python train.py --d_model=128 --n_kv_head=2 --activation="gelu" --positions="alibi" --init="normal" --init_std_qkv=0.024 --lr_mult_o=1.5 --lr_mult_down=2.0 --lr_head=0.00634 --warmup_steps=200 --decay_shape="linear" --final_lr_fraction=0.02 --doc_mask=false --train_tokens=137800000 --steps=11641
Each number is 128 + 24 x the weight over the matrix's rms, rounded and kept within 0 to 255. Layers, rows and columns count from 0. Numbers have three digits each.

# v: layer 8 attention value, 128x128, rms 0.257, rows 106-127, columns 0-63
# o: layer 8 attention output (transposed), 128x128, rms 0.359, rows 106-127, columns 0-63
# up: layer 8 MLP up, 448x128, rms 0.335, rows 0-77, columns 0-63
# down: layer 8 MLP down (transposed), 448x128, rms 0.366, rows 0-77, columns 0-63
v106:125137154099109110165134133154113115165150132127137096155115090120064113133116059110116116129163137152149124126133111133183174150112105106140128122111146060116159139123102115136126067118125130
o106:135119129139140125109103115107130106092116146124133153112137146157170142119119130123111114110149107103120132104146143158130132143109121119123153140114118168119124143137131147118149141193126130
v107:137123100146116140112109115117132111140109124086132094110129082120132124137123166112104099140160131119135148137138110130112136141146113117112092098149139128129139124099150150121175102114124140
o107:114123126124149134147137132090143140114112140141127147161143136133142122163124109124097125087104130134137091112133138119157110148102142114127133131125128140124136163125117137120103125136128135
v108:116136142154134122132078132139115121136121167136144160129094167112181074146104158128118113136154103130130070090125141136099162151123140099109123121148136147151138109121112147129143116136123118
o108:130114114126131160141096152107124132117121070145110106159126091143161145137150088120135135123130133160138119155117119155157089119114136171164136128130154125124144136109142131100131113115127118
v109:103100134104116137148150125118102083143105119154145154157107144142120114096144177120108111145128146134106155109120112158136124097164145151151098115153109131115150151180084110110130146138113152
o109:127148163134156139118127095140107126129144144117099127131107127116136127146080104102160150114130134090120118138112149102114092154141150101134176156099116116153113127117174140117118122119162075
v110:132143129125111125128162144174130137136112147146143126110122140124142130152114137088103109133122159145153110113144107144109097109136115103123122151113109129101144116111111109124159181118121117
o110:136097093091114115134131103133153119102136151155116118135129143096099113143142112130124161122129114100111130178129127100128148075126139127115101125122142126147118110139141100117096122088165131
v111:155133146114154131141121133131130086106150175094115118103158145141177132141101119145139137132131142142138133143120146132135092113156140102129114126109146102150119127139138109104140155104128098
o111:153121107118113138132139130140132168131151108128114122137095131124116140102173139138139137130142099130132119136141109124142146126108129136137101123142133112098115156120121102160134131148145141
v112:140155158141138127130113122122133110135131122106133124126108112080146140108129139123130117136146102116157171156116175140069136142104138105111163139110123138149095149109154127108132119157110159
o112:119109078101138148115107129166114162128124101155116129093121132159131127143169127138120158136134120114120087162111116097162108152141135135163125133138130113102134094105115134125133128144151122
v113:100126123144154163138145110148092105142115197134118098122112129128137103128151113120110101129091125171105139115100139139091106169119110104123121128123136121113128160138112149118110118157137140
o113:141130159120107124123096151093128140122153082106105146145099119121134114095102150137111137125130132102130136190140132110121130123132129150167123138137115158120139156132142088130104158113133125
v114:140111121145141139111109120126134103127126132105137134146159133102133142115136152132125130117138087120155118144121170120116131139112151104146164129146170123134123130112123129104124128097146143
o114:096139108161114112123127114150115142132162129096115114112136130142119141144131107146142111152115143133107133127143118127149109135134128143147125123126098126110146120124101127139148137145091134
v115:106115121114120114132108095126145131127119114115112136143082123099117128115124100123132136146132149115126144101179141137144121126116150098140155124142136109127163095142096122118138145128150127
o115:112127137122160121124133150129097137130110136148129123101101118159137130105153145141127127098120145122116117130110121114101130159119106120139132102128126124126116129121135109157115129142124108
v116:149157105150113105151135135131128118136114159171136136109142158133112126145138132129093133106076137157137132098130096122149105125111107143123151126131094111147131125117147158122103130158137153
o116:170146130122112174132126109111149144122158155125112124142121133139150119138120100122139138127144104145131144158114154141125126142156149126145130130161131117126116145145123111119126141122141128
v117:137104117099145130157113098127108167117128135163128152089116140122149144170129101133120150118118138131110111120101140142117136130157123125101125096148141140097144123113164132158101104150082108
o117:123104099143144140130133145110134103139117097145140126140136133101143116130102114147138129127120155156159148155130129115125150107102106143133131108126143131133137142124139130123130126107159122
v118:104101108141136121076099108151116129150154107138120112125100144137170118133111134077128109136125103136184155147145174115116159147106149115123086134101109113136137093156105125125118145094133101
o118:174124119127126122163150109137141160110121139113140138099127117161101108135152132150149152136138121148114137100105128148148146154120138141152116112128117115120135130109154139126156126143113118
v119:126127134119157109081151150127135081105139137133134084137129125134132146172154106189134106106111129149141078150142151151168108123103128113119131108149160138153134153151111140159129107111138107
o119:091108117142109140152104129106155135158116129112131165132134152129141132105116135123106101118127111119107152100128131119110155118122094128121095162113130134122135108125152085146162145089113137
v120:094115133131136180154095120159141160111143139099120095120100110152122149163133121090117096127139136110082111142134119091130132145118124113095142141126137084140108158151125141155139104129141117
o120:156115128118097133119122100091108128121106127121115155115138124107160110127134111150140121146123157158166139156120116143101120122135104120129136136143126143137145135144097158125119140157092115
v121:117159108113155129116112165117107143156150144157090122154120157142115087138157143139140149145148149137120187157108161117116141148121146130120111115098128125123120148130111160123120131104150111
o121:137116142132131119109129107141146127097158087121123141098141118115138161125148132113093141113136083127145102150139134160141131115148130113144139121152101123119123104115126113136131132102082131
v122:142155110168133124077142110107150134121111100120119145125116132086122131100139127194150156091160160126160135156138112091131099129138134140121164128110114134150148107107108138106149096128134106
o122:113104138089142146140102144134114161122136161170137133114154123158120135139126120123111115119136134120126110065122155169122147127128127104150140117127152113100116132125139089140127131118112135
v123:111122119144093133150091111115104110163129114128082099147139162131092131123118112138154110126143174123138100114131108138104165131116118165183156150173141157113136118105112123136103134106119116
o123:147118141168112112104162128116110138115137143164158150049152128110110133121120133121132136131115141122138174129107143103168128124135135112098121123117127080149115128126151127152154110122135144
v124:151083132165118143141117128113114118095122117111148142139107108150116130141141099115147143116146101126101159103151107105129132140137184133120143140147088119122154144107149125120184101120118099
o124:061129131110138130132133126126112159149113122127104099144164132134137143130114120132133102138137123120124086131127167116149126118142131133079145124128148164141110116149119084154103143154136116
v125:155120104133121140132117140164138077110095145150131090147126137167146153111136147088110115133114136090147166140164121132143118115095109133146154114144150106130122106074127127159118121153118120
o125:098136122124174102125162112102146149142143139137095133112128125113148108159139103165114127129143115155130131152118127109102121134132145128122121122127106127137148137152127117093148130104148129
v126:125122130109112151127134139131100133163100121137092147124130154146124148095115107120116153123141119128148100123139117141097141144114121146145140116134102162108098132168103118142126153123112167
o126:133123117167121106114135120139141127114129120108141115135140116093131097138120125130136120130135132124124129124114138128120143134119131127120125151127159125129116109102133130137104124134155080
v127:129134134158150135097134120105140124121133134128121153107111144168175156104134083132116126119090125137124144116097158163148138085108117161140139131127156100105191134132129114111127141129151128
o127:141123082124095127142114137126157138124127147134164100139147075142087117141117141128140122123144127121133154128164123109127126152126118109076100133132093148115128103151135126187144141123120135
up0:123106139105120139121147148154133094114130140123134118132126126156158095133135115131141121113128090095085146104166170143084148120124117097146085092127107104082157128117139150134157096114106136
down0:116148103166134114184073118137131103124165145146143129128151117130130149137105129153120118117117161159128095114097086088131079119130141057180161136117147118163124099133133132134109117114118124
up1:144081086110140101163092096112132108110161147111130093120140126113124146129161118113187131139137137148116097089189108165166207107103125078142134168152150144099093127128127101098175102179096072
down1:136145162140146101130114105169121137101113111164112145131158128063093147067108152139119213130157136119135175115080162121110138129135161087102098109146132188146143143109100131114112129125136123
up2:147109143130129188117125119135136109148116109182127105143099168119131147129131159162173091155116078114118106138139097157147134123142157127100133152118128082126151124153131124144133116136107126
down2:113145121177137134102141143153122118121124100103112131078104105097099093119126106117148081118116134139129163141103112113119148118147126119152137108147144136132112147095129111142141157140158139
up3:093141124111118141161120122136142137123177152138119099124099124170148115111123090098174152113100139152130139100128123184116095095118114107152180114149110152150107139110088144114099159151084092
down3:117134090129164086129100179142176099132138106136130147097106115097155125134135104132088133150151170139129158141139124091155142126120150117153119151131150160081105119159144150121078080106084129
up4:080114166116080189084119047097147125131150119147081171186096119120151103125163162080102117125126103134144123139118184155144106072116138123141136132131174158147159102096166156114101157140114169
down4:157114111135120127135154172074142128125133079090133094179123103090117126147103146143159155144125108113130113134113184169141151117092107173155128138087099124139116151149130066168120146117123145
up5:133152153133072146069138119122113125150103124174148124117124126164111095117146158131132098137144111143133147131069131089120081097177155135156122111098144137127151146178135094135136115126116129
down5:117086118117148172161141127151155122106137124099085121113088126118169137103100109096156146139144137127130118188137102139116151108178129134096114139142118129100123122140102143108150134131134108
up6:117085153101114114136122109092125154148156149116091145145141161135146146112199113115113050151091119118143126147148170155120168141161118142177132149141107115126114107119154101149131088104121142
down6:159110121171161149130143117115140179110098119145143114108120136093125137107129152124158111120119136126160124163104081145123147128120132101181105087111088144117141094153147133085141142139123137
up7:137137104125126135137127109117142137148140135109089100121132124150135129128128095169109147134150122136089164124151142139100098108155164141106132139149128086139134128075159148125151104122122087
down7:132112187156124106144159159147110103122108124074122128083125123107167138120109138122112131095152125123130160145121093143127087146119105112115135115135101119150135139117085097087132130121141111
up8:174172091077140151106156122102103170140130108173111115117129177114124186116144089123133133143131102103150171124115152110117146140125113120147130122155112151151156133127144101116160156113093082
down8:097099127109098131120094166089170115120110116101106176130119108130086150165102152149118094164093100136054125127133140131154119114148154135208123108166114122131099134101088164108158159105100149
up9:099170138116149130112094098123124167124105110159142115100124176162109125148118114108100137083110138141116088120112108142167131182149131151131102146123130138144129128119088136114121130117109130
down9:177112129154133147094101114138143116125136151111127137154096108148154122161107113114114154114107166100171137076168112078135193109114147120150113142097108115160122107126153146090133069117107094
up10:101163127116138144108147139114131114151134132142137137129142154129141124136098136116100199161080113124121143104195147168086114187129111078103088102126126158133151150158165170091064046077156137
down10:110118125122165136168140149174140149081126125123156112109152146111150083106138132135137149105143130108088121133107128130104124178154103115150168148107117124109163110111138126133168199075119155
up11:121142110133146126098101137099114160102132133134111131131116145138120143131106104147142145106161112145146112139122164127113131112144147114144134133130126149099106171147154134145107121136111100
down11:148114124115115122127142108158103124142129123117127127137113126135155125096153124122140129140127096135137123134131117116125131124131118129087144150113146147119120087143089086120138132107154126
up12:131130116129101124170149118092123141161116148121103150124091172079162109122127113153155113090150105188113154133155120132124115083126154117096144140096119129134075168120115111130125107166096115
down12:107094124073123133141079143121120160137095084136114152152130116188157079093117121111104131099093114095152153144101137143124127105161132142108132115167119106125124123126125147155157147093153099
up13:124104150109148129142143126128112103139125127133100129116121144152131124141117147121137135144112163125121143127127134135122099121123119148127149139085151138143124127134117114126102109119129112
down13:141109096130142119148130154134147119149129123133148131144171090107128113124126137115148105108129120130130132157127117128140133138120120134108120114147150148131155099122140140131111135134127130
up14:127139136123151116089117119156174166113119162161121098131138114113104122136110167125148181137105094117126090142146135116149116118105147074067131127182188110111134137096190132126162105110068124
down14:099156159164134107129134159151163113121106096123128147109140130113144162149144137111136162112081152182121084100148122141131142151120123161186128121165148116114098086131125115144143106103151124
up15:112082154109119128160098148132119154137140155137118103116156140127098092134121116168144172148097138155114168101091148104135139104118137128118118127163097165118142118116127129117177129166113110
down15:125132050123130135140164115141121153150144092063172151137139113092149113090127149128112185082156155127096146107147157139115121102170136205139117109087131143126138104104135150135114131130187096
up16:139156145135136113125117122128134122158071091157101156187142150117128130131105128116128133127141152113115138105135163135131139108121073089123113097154105161143144153154158101114119107116128086
down16:141140147126127107185132137119129096157143158120094104111088127137156162155152155116143150152108121144119173135085112104121100135152101146142086082129109130138101131143148130139113138124166116
up17:132114132078120105121094133100159149158111161134152134104098176154146113128128076107126162097122148138125160110086143153111117142170107100154123160097149124086129128125117140129162146136111154
down17:141146141147126121101157124132112126118132114127149120116143116092111132090111154136084124147149129130135083107120104146109130133142153110110154138155099120165123138116167118137142151159144152
up18:163124134108117082132150148119115129120126137142097151124153118106114124072102115121155178118104151113115134108136185152131113158101103107122167160131118137172144131131134135121105094186116133
down18:097103133161159136157176133140162122133114130102186164109121173159149095127110127112094103113179121124112113130095132106106129104130135155074144117138158108128119124095082136130176129124120102
up19:106145161106129155114150127096122125180159110132118156127170141131151085117088164094102090097177052109117067142125095116174116122096136137122120168132174113103161144162141146140123127113108103
down19:125159153178113162172119153090117116130136164148135153104114176128150166121109098125155137147153116102145097099072137109112114111179128158141118120122146153138075077126136132148109091122112108
up20:152168204140127089128138108137130158134132136104153115137143139129173075119141140090127143117133111133123167108129112143145153147120136134092085167131132115115122117117094148116105136122149123
down20:108081114113149176148115132144116120153110120132115136152116120125105148148173094149120126120102162097097087148134114152122120144131163116131186084130082131130122114121123141139152133136123104
up21:119105196098163111141106059142129139093167130103139096104146094117148136155096106081130131127162149123131153092126133154156133133139121154115154145120140139146164137138156081115137148112122115
down21:104136075152146109127152119118089102141154149149146166124120111065100092152106095145121158112111116134145153136131116169059116098129155132155173127098087130134116174142138126093142106152130160
up22:132153123143116103135108140121125139165116095114101133155139139133149174101104101118101132115154110128134127129131136153136160125140112151128134141105155133133109135155109131134129127137113130
down22:122147142164160132127115105142133152111098149113122105132106109143118098146126120120142093119125130147131155138114108109098111103138171109152102136123111128114134135098121131109099140106154132
up23:115135127121095115114140120160125105128144126127152141130101144128135141114164121106140111144159101140114148134113136110145098100163147141130147121134135132081110134116114132106134113129128146
down23:113135139101139155118130101134146126100083137110140120140136117142143122099101122131128114118144149111158121151131091146121140117128134133123143133151148139140132134153130088123084110107128128
up24:101112154142119159143100135173156136119104109162099166108146121142105084102154102116130163107201092067170120145131130152109124103137127170075169097134098187157155134121130108086157145169086107
down24:065120111154131143183151171157097079087074170114096089137102140165136081131058160151152103156119131109090151079108136124084109161138134112163044121123153153108119133115129181163085154075138147
up25:159162140145106134114138132169098173137135137100119145147120144063107125113156095134152154131117175147167173069110127174085109097118116156111061157093146160093149061091165119114092165164134127
down25:068125146093131154161114104116123173137145152145101122154070081132131161151131097110162076151106132084159164151111111114181132165185195133132123147087148121106136113098107142142136116098121117
up26:095133090107142145110141106165101125113195143158089102118112077094123141132165131110119087113127120128164159114156137159108138119064052148137102123129150190156094135134111150086166133163116116
down26:152123138115124101109119085112127097124169108122100145070129108175116112081122101173137142108110146152077168118146116081076114149130144099165134095118146138122196139094079142126095116126141152
up27:110137155100106125065149102120095140160137116176169146155113139137106147117122108083110099120142119123091151104169158112112107094137109132143124163206122134094110151143123154124176125142155141
down27:103204139060086124131135159119168100117093125110119117112153087110131119087118134124134135162117131101144114148106134123160082173145103162140128098122132148131085103090139128115136160142090126
up28:127160095120106132169110109159127169088084096132146103143111113146147123090105161082114120156157118149140139128143137125100144115114126121117122126110140089151156124127124130119133124121129140
down28:149094131111174096130106146154136138142098100111111126118104129101136112128094088151144144125098111142120088182092097147120109163117137155160126111144153129178131127142128115148133120079131095
up29:127117119110111079121127149139108125157146125156142166136134116123142111088128150123137117153089138160091112115152106101161091130136135169094118137132087138090102150107171112109161125153090116
down29:153151100167132145144143115154112120086068119120131117153101103124141128175151126191170110106133067124107128107097130089113134105136141128122127091126135180131122133165116136096137169138122108
up30:103123124098131146109110129110089150106137124105131122128124157146151120100125129104142125145139129155150113145143127157119103097098145119150154148120086163133098123096152145154119117114145135
down30:126125097174150111105160130125140096090145094189110108137142115075118114117106094136143124123147131107136133128100102109131179144132142173113146146145146120130131128150114122124124123127138156
up31:121177093143126163107181109139113095124112193131076084127149125158186126122130131089146106103134143107158132126154122136115092103121110146101094161182162151106103148128109081118151158134116088
down31:145140097090156155155092149143173113109115093142140129091071170124155125170136139176120100114114124124158104191158145176081149136151185122095142136130122102132059118134102122154150156125086114
up32:130144147166102113107133145148130164183102119070108169143152126141102107136113099127157133150088145092141103117174121147138163112117085135133127138133123139097150138146148118099093131085151158
down32:082080118073107096083125118152117157136170129123112157155130105104112085160079179160075092133123159169140090135169149148130151076093122175166145092158146128102152122126094161129121128091139168
up33:119150132137122140108126153189148129103125093145137159120088135148103148127119156064114123123128118134143118124101177100139115093119153138131126110114128156095146144139123081076117121195097179
down33:106089117147162171132099166154133099142136188126140150127167158107183161141105116154187121142144118125095093123134058125155116170133103122116170120113167120139121084122134156210125094119118131
up34:119120152123111121140121143134120133139147113113127160130121123142101149106132136124107102142156123149118132115166116131124106114084093126136109122116146133130105126158118171102116115128115100
down34:128106134067124107150132161147122121118132121108117137124140154105139115124133126130143125165147125138114133138124095092141162094121167131120161136162133102107109118102148126149118138115180130
up35:127128124134161115131134136132136128147100127125150127107131150137134164090100113124156097119120109154124114150137138149116143111116129147140128115167177137094132124119117167116145124127125117
down35:099087146129145126113173141173146121154106131148144137160135106089126145147126113123074139162128150111130097092101134112120126116108144115131144123126122125108107099125151123120139099116115159
up36:179125105131096103154139163123109135141103143158152072104124161100133114115146098089137151120150129086157140109131103136120111118137091155076123101096172105143147200171153131163192134123119124
down36:132167100108128169165119086105075105156137098147114148099093124118170140185137100124129142141116163163112098131169052123167114185161124137120150125139105112141137059087141122111118103134109115
up37:093124145143116148101113132141116148133114165116094114145147140155145129122088112104104148138111136102144134121097155145146145104128143145136131150174113153097157119088124118134147128120123172
down37:130101166138127141153147144126118127130098136124143164130120113108131118143129162148145096108118124152119102105125127129096114150149153108129117092125157086139114124177132158150123135104104115
up38:130097134159117152072100149131086090125085100174130158129138165127147140102146147098142147139106135113142143114156128140176099108099113138153184144137119121132139127116139116096127147181134179
down38:128133118132140104113149105154126178147151130092173151126069068132185152176133086102094099133142148082172119125143157129124136130129151140164139121110175178137172092153136127138135122155114155
up39:129114128157104117116133142125121107046119157136188115130090151187123101147124179127080159142151130116111077122151139124141113115115123149096103131092094154130105184123117137135089109134106101
down39:167108121132109096149178101178098133179083102111116138135105128128134170100138121157097105149131117125102139115097170142145161139117129130101168135152114110108186120122151098109109105120117177
up40:109148112080114125116111128132128161136113117135085106099104143105130091147122158104127135108119128173139144165108151113140116137114153138111130143101171142115122140114139123122100120148125140
down40:144155166107154094113147115142131110102151120138094133136136134141132135100110116133135145131155162081141080110167124081164113093133078092111146164144116131154152134103143127123137139142172103
up41:124158140122122121117079110100127135171159136142135134146119125174126170141142145168120147137130104164142099118127133114140131124156138147171122114157045135179115137083159129121138142137142140
down41:161088128164098118101138126113136133090126135112136158130174161127145124112134121091095089124175113141131130147131163121155125175119102147168110143081176132086123135118101101111141117126131117
up42:119126113091122088114136157107160159120128133171145098115106134088108113087172117157125116128156127131146136148161146115128126146131127138103132116113109133167144143143119148095125128096123119
down42:117105142085089181104141100148113133129100149108153133122148163161081148163116133118164142163108122104165112154140119131148109120104175135128090125105121083118131157138117114153129111112137163
up43:098142109115132122105142098148150132106078124111131099134152122109154151118121134168152132155146117189117135109141120178131116067132144136118121144121113138126128121097116145114103117165146086
down43:141104131107140133108123102118123114114135119098165160096104148133135163115105141127121135113094138144122134132152134083144112150138116094189126136159098105175141095155143108129143148151096083
up44:137112135132124129109131138097136158127113142135154136149138161107149138096128113153138147125131146140132142091118113149081125116107125141107131131144118096149105133140126135115155130133147137
down44:136132101089149124141138153132136099094162111142164145116129108148147101142143130131123114155096085104151121113137128111141144132136136130120148132145133112099106129131116173130103157127106134
up45:184104119120154086130107154119120112090158158126135111087104152132120096138128109105105122175128118133101131167110121196151113121152134162110134146154111100138098130135117099119129148105102118
down45:095128134133155140094127129144136116141138090152118175138114096120092179104130118151145116121126087104100128164136138128092131097091186106142130127111098123132151130135097104105139140118152130
up46:112102067142070111141131150101144081170126132147118145136137140129093140102097083131106115149151140138111121140146125150140113156140136160186126167135115134115128110120119106108064138177094106
down46:133104150135150126138150117158137137113145141145132122107136143157147146139131121146118098134129122122161136115134109091130130124122142131099129098119172114132109110093172117123153141121144127
up47:099143121123127144124170125135144151148089144142131112140124125109106099122116129122120163132164152122095120128168130108154099115145117142113138102120081118117130184129119136070139133160113139
down47:127091167199144110157177122144144111106091148169136122111126119148111095134170144136116118126143138125144040153137129165104123125107130112120104131101161097149134128101130166122131102083126140
up48:123104111109169150158149122139109153122113145157102182155089112083138140104122139123089156133155099094148137135155153172090141140159165114110120157103153120120129140111073116118154118148109107
down48:157102161136093141074139098089173112100144174120109143122121166106137139117128136151171142149131151111143137141150148079143128105112103053070112119095144136139126164131108137147159114154099121
up49:118125145111172141171182150131082102120136122142064123140117142104122131118075103126169135088122147175137205150124137116167136088119107127099118129145090105110136165166120111098183106140117130
down49:131143138148105184115097103111126085131095140107092082120111141150124152131134117133158173203099127100176119130139107218113109103130164145125098102109111129066110135139133120092163111114129131
up50:106113064120134141110158125140089120200090151182139143132154119111178117145133127119113138081147160129081090137173103139112092114133132128124114135122089112159172119111166150113064150168099086
down50:109157153170182147099115129113171119098163124076121148132126163112122127130160162154119106151144111152168121141090161130118120131142114090124102066092166156140097146120144101144105146145146129
up51:123186056108124143108068139181093107153118127166171126137155171155097104136095145066101165142122140136093138096114159118151126109170129152155107160154122120116157072119091164140126146129136147
down51:132093190197114121081156140149121161160105160111145103116162154134086157118129119138089091135112133098149149122108122094127142133127114078110116115155132141145115209171120150154136108140146130
up52:124124119127182136146117156132125133133191097178124127117137100163147135179154084084142124144100103134106140148119136107136116131140142120133072149083128113131126094106138151138094097161126123
down52:082123081087133137137124133122167125129096115105094120131130149150134086142154153151124164154114133111168126128139134147132122114128111119129111121112118139129139127141156135137145124108113151
up53:156109147121145132123092120122121120104134148115109138135112132128112119134101126127143142123148115129113133140158118144128101098144121118130131152134147112130134123122109138141134126140123160
down53:130110125153122135152130138129117122159120131119149124110164139107111133140136142161100107130120123125132123127095149106131168139128103092119112106118132110123124124114139116150120133114142121
up54:137133144109095126110133132138130135126132105099123108115104155112100109150146145129116111128159144144121121113119114119144119114127099141124103113111129118139123153165090140145156137136137115
down54:126111119119145148152119132092119113108125138142134124125154118112128120123135139119135101173127114136114124132133158091123140095107115149107147131112138134099130099164153118118129138133150126
up55:134143100138114098127127097172095127153156113154094139149079119138161137087139157107101128149129109139124108121146083112165151149105118096176129119162134122128141139121128151119106141105085144
down55:109092159121169098131140147125119138150099157115206113176136108120160111173130127154139108118110145144088143149127145080136118130150114102099097170118161066134116167159133175173123136098097104
up56:155111165142108155143110134155096128124089141107077124144118136149113076130096127122154184136107103107119115147143129113123133155093085213082085088128110118100135142146124105160145065139106107
down56:145181084145169123105119152128166104147130139141139151084158112128149142127117137125147090133174140143106131089086091117131153126132140111180124151071131139149073148136148109102128096180159131
up57:139164131103127166083131111089103115114114120104105102159145136130132166092094143100122106158124162184127117126135162103118166131138167154165136125091102138145134146110124133072107100116122096
down57:128090162120158103124141152163147152143113114132114132110119138101132134129095123116128136128083145111117159091120084118139111104113107130118128103166164138122145142107133107126143129111099118
up58:136153118112127123088132159121145146107164078154147103118117163125100188137155125071139090124087141094080088122124141160063100168134116115180162114132134112154139150107112109112140120129126106
down58:073103135071137146095086115124127125136095172138132124122142094151149064122117089164123175129128147112163142138137162144115138125143175117093105137118114108124183117148096135188110146098170141
up59:103138133127135127137134157138089132146126139114172104146160168173128127179164140145094147147164105150152138113128137131122148152103157155090086136123132139107117136094147132111088174071165110
down59:129161093144167099127127117128115084130148117112118148095103114118129136170121131110114115124126119157134113121123082085164086112151114133146109163133114129108154194185183141143102155161104114
up60:076139059065177123128139131103073161127170075160117128133156130119088130134152119166127165124143135148128052099144124139105132132096121096186134124139103149136126117122158160103157157157118105
down60:134084129075126086134110111124115127117117108126108115128093120074153146126125156157097136106089130137070170114093140160108150110174099096139131189158159113157170125085158123127127160131148132
up61:076076160132145141139154169111093157153148081122111132079121138119097146161162128106090172162151133132106123127163112139105139060194063144129090131138104076144139091134069176116114131109112126
down61:168083146158160121067180074095099146140082158139208120140140163126100130102124131078103152126159095146136099059127178139129142177120118118169106110088174149130138114096111196086106098104085078
up62:135142106143147097143082159123151184138122093126101140132139125102144109135148105115152115115127126110169112121122076158085170115159148158150114122098146128137089146166145112150142089127135085
down62:121169172140114123113178118097118073140142155106167147159135133120152170125139141109092106117084125127138118117123132127159109163129141094112092173133097113112129137103085121131072123156103116
up63:131112163126185119136138111135156147119088207102149149111087140139156128155133139101129122084102122135091125106122080125127164138128129114167106152128137082096187129149142143138124167134144129
down63:126209134143120155134142133149094101104139098129136104117107160143124126170102144130125133125154120114095081151117135146123123163124123126124163153206148128134106128130144132115106113134134165
up64:120127141122164126114109144107121110130138117147162130134116127171138110102095127138110129055168141135096092135135087120140129111137128187125115143087135100106117144117175154108124139124148125
down64:127124082128129138100121099130117158149123089141122110122113106149125148122162147116183137180115129110163106148143163149143154105144131140122145146124136136162140136152146143144119164117145163
up65:143132139136139100143081138119108101159120107133081087143148170063134077122159169176129109100116125154092133115106138125150148148128151124170104155118155142174095129159100107143141061103138115
down65:112167141090117160142139095156142173127148127179121100149141146127099159131125167117165150149140125115110088152103117103154142140109134134028107130134127144105152113074122092166140147175080160
up66:113099122116140144109075138177094105116143117109129092144164152078173120175148114128168146135102163165117125153153126123135108122109051128134181159105082097166150152168125139112135153134126075
down66:188089163139127117139149080079150166133171134064156134177173121087075133090129166122128185115162089114145139119113093118132121166168171096087149159141131117159134155108138094094176060127146097
up67:117141146115161110117111124135129135100147155118145112125127129122126150108104135124074149095110119107127100113099118153123138140129142132153124134168143128154146142154153116086185109113118115
down67:136110121120125114131142092129136130154107127159141153121151121156108127161105142122140128133128122131134120128095108126106091115110130171110159103079121141135143092088130110152150124124120162
up68:160151139128129095167144147131117109118135097135136120116170136163142122158155146103130095136093114139123171167119126136132127131115107131150137141139139145132101142153142165116146101144121169
down68:127096145105126137141118129160120138127100096135136128107114139132133096127142133137116132152128132116142113133136136136142138125112134120122165131130126121110138134099164113126146129114120134
up69:114122098139162155112114088154136131124154144151172104158124140126137132108087115132147150116159062145088094090176108145125141131099138106121186124118131142142104116124132108122158087116116161
down69:141145135115104141141137133119140146137125142111099099156148097113129130092148145167115121095118164151108102155134133148106155168150146171091141131112132067125139122139139130111103133133166116
up70:130107104070116113085108122134105172152115124147114131065118128114070106155175143147149153137119128139079092120134134158135104189136096110133094182165100145182143138174159076124163150117103128
down70:098148128135125135125123195150148106180081134099164160215101123123136150142073107097166104182128113067101138202094116147127095134152128207119132124108081113074124117124130142065120105157145100
up71:140124132141118113100138117122103164094123131131132111131120149099098126147108123151154109144145117143119125122152129134130114128127120119120121148150132091111140144134146129157122118134122116
down71:095081101154132156148136149095128106148105138101134142128151116141141158122112110095107124114122134119117111111120141116137146129141124149135126145110139130133108108148111137119141142116114138
up72:123086175121081127122088113146142144148133141127150140121123164153103157121136104092112109108115122183119154101178117135127150147110108125163121128122091119114151119128089126133142113128127112
down72:112135109120157106143090110109142071152164115119108126132120106134138135121139129091135122143172101161135096099129110121147133141147108144180137152102121114149097116153136134135095110124178159
up73:110163097129117124107123116087121157085142127148079082104130122127121131141132138123122171097139111149139127149112200152103123088129143135151118074109152146126127138139107147091089160120124145
down73:120170188185130137140123082100097133154107099113186135167131141125090117142175117104132082155077129138166132124107113106128148128127082133141163140171137120109109119129158109097100133106138098
up74:133109102130154139130091131120116097114100129137122125140131133118116170156113142142156152149137100109128100149130112152135133100169121152132149146140131103129107140149108129109117126127114109
down74:118105134110133137117126138131153142159172106111143141143168126149148090119149130128126122124129138107116125132120163124132126139106155089141132091142160140121140140092119097134158143133135152
up75:140105140146146163142159126152139138130135120095123105174116144129134073116173132124101149150138154127097142117119151169116105126101089119099153127154143102119129132136151097127107123113146136
down75:121106122102130134130075129126124148136115109101149096137141128095132107120146122127133167106115145128128127109111125167102147089144141134132110139139149170111180101149107123115142132133143146
up76:116154155143089101136153136123165077122124137187111133142074133124129142105092111103158120151075105129120141117162121105153112129118175165136117123138142121108141121135095163110168146085119109
down76:143168161157161127114137133146113130116106116119153095120183124131127130172098141179140166123132127135125103154127153098131131109128106108100152142143129098182116136138116086157122113111108075
up77:096145128128120138146084203119083123071095140067106110100137139095154108085104178092199126120134121107138166134073097122179102128165146127127121153125068122118158173105158117115176125158130173
down77:162103083104066114105136138121103117136157146119103133158179077158131113099099156147146115119123107138074153132107162125120139120155051171140115117086112139135120104144105112137124094110180163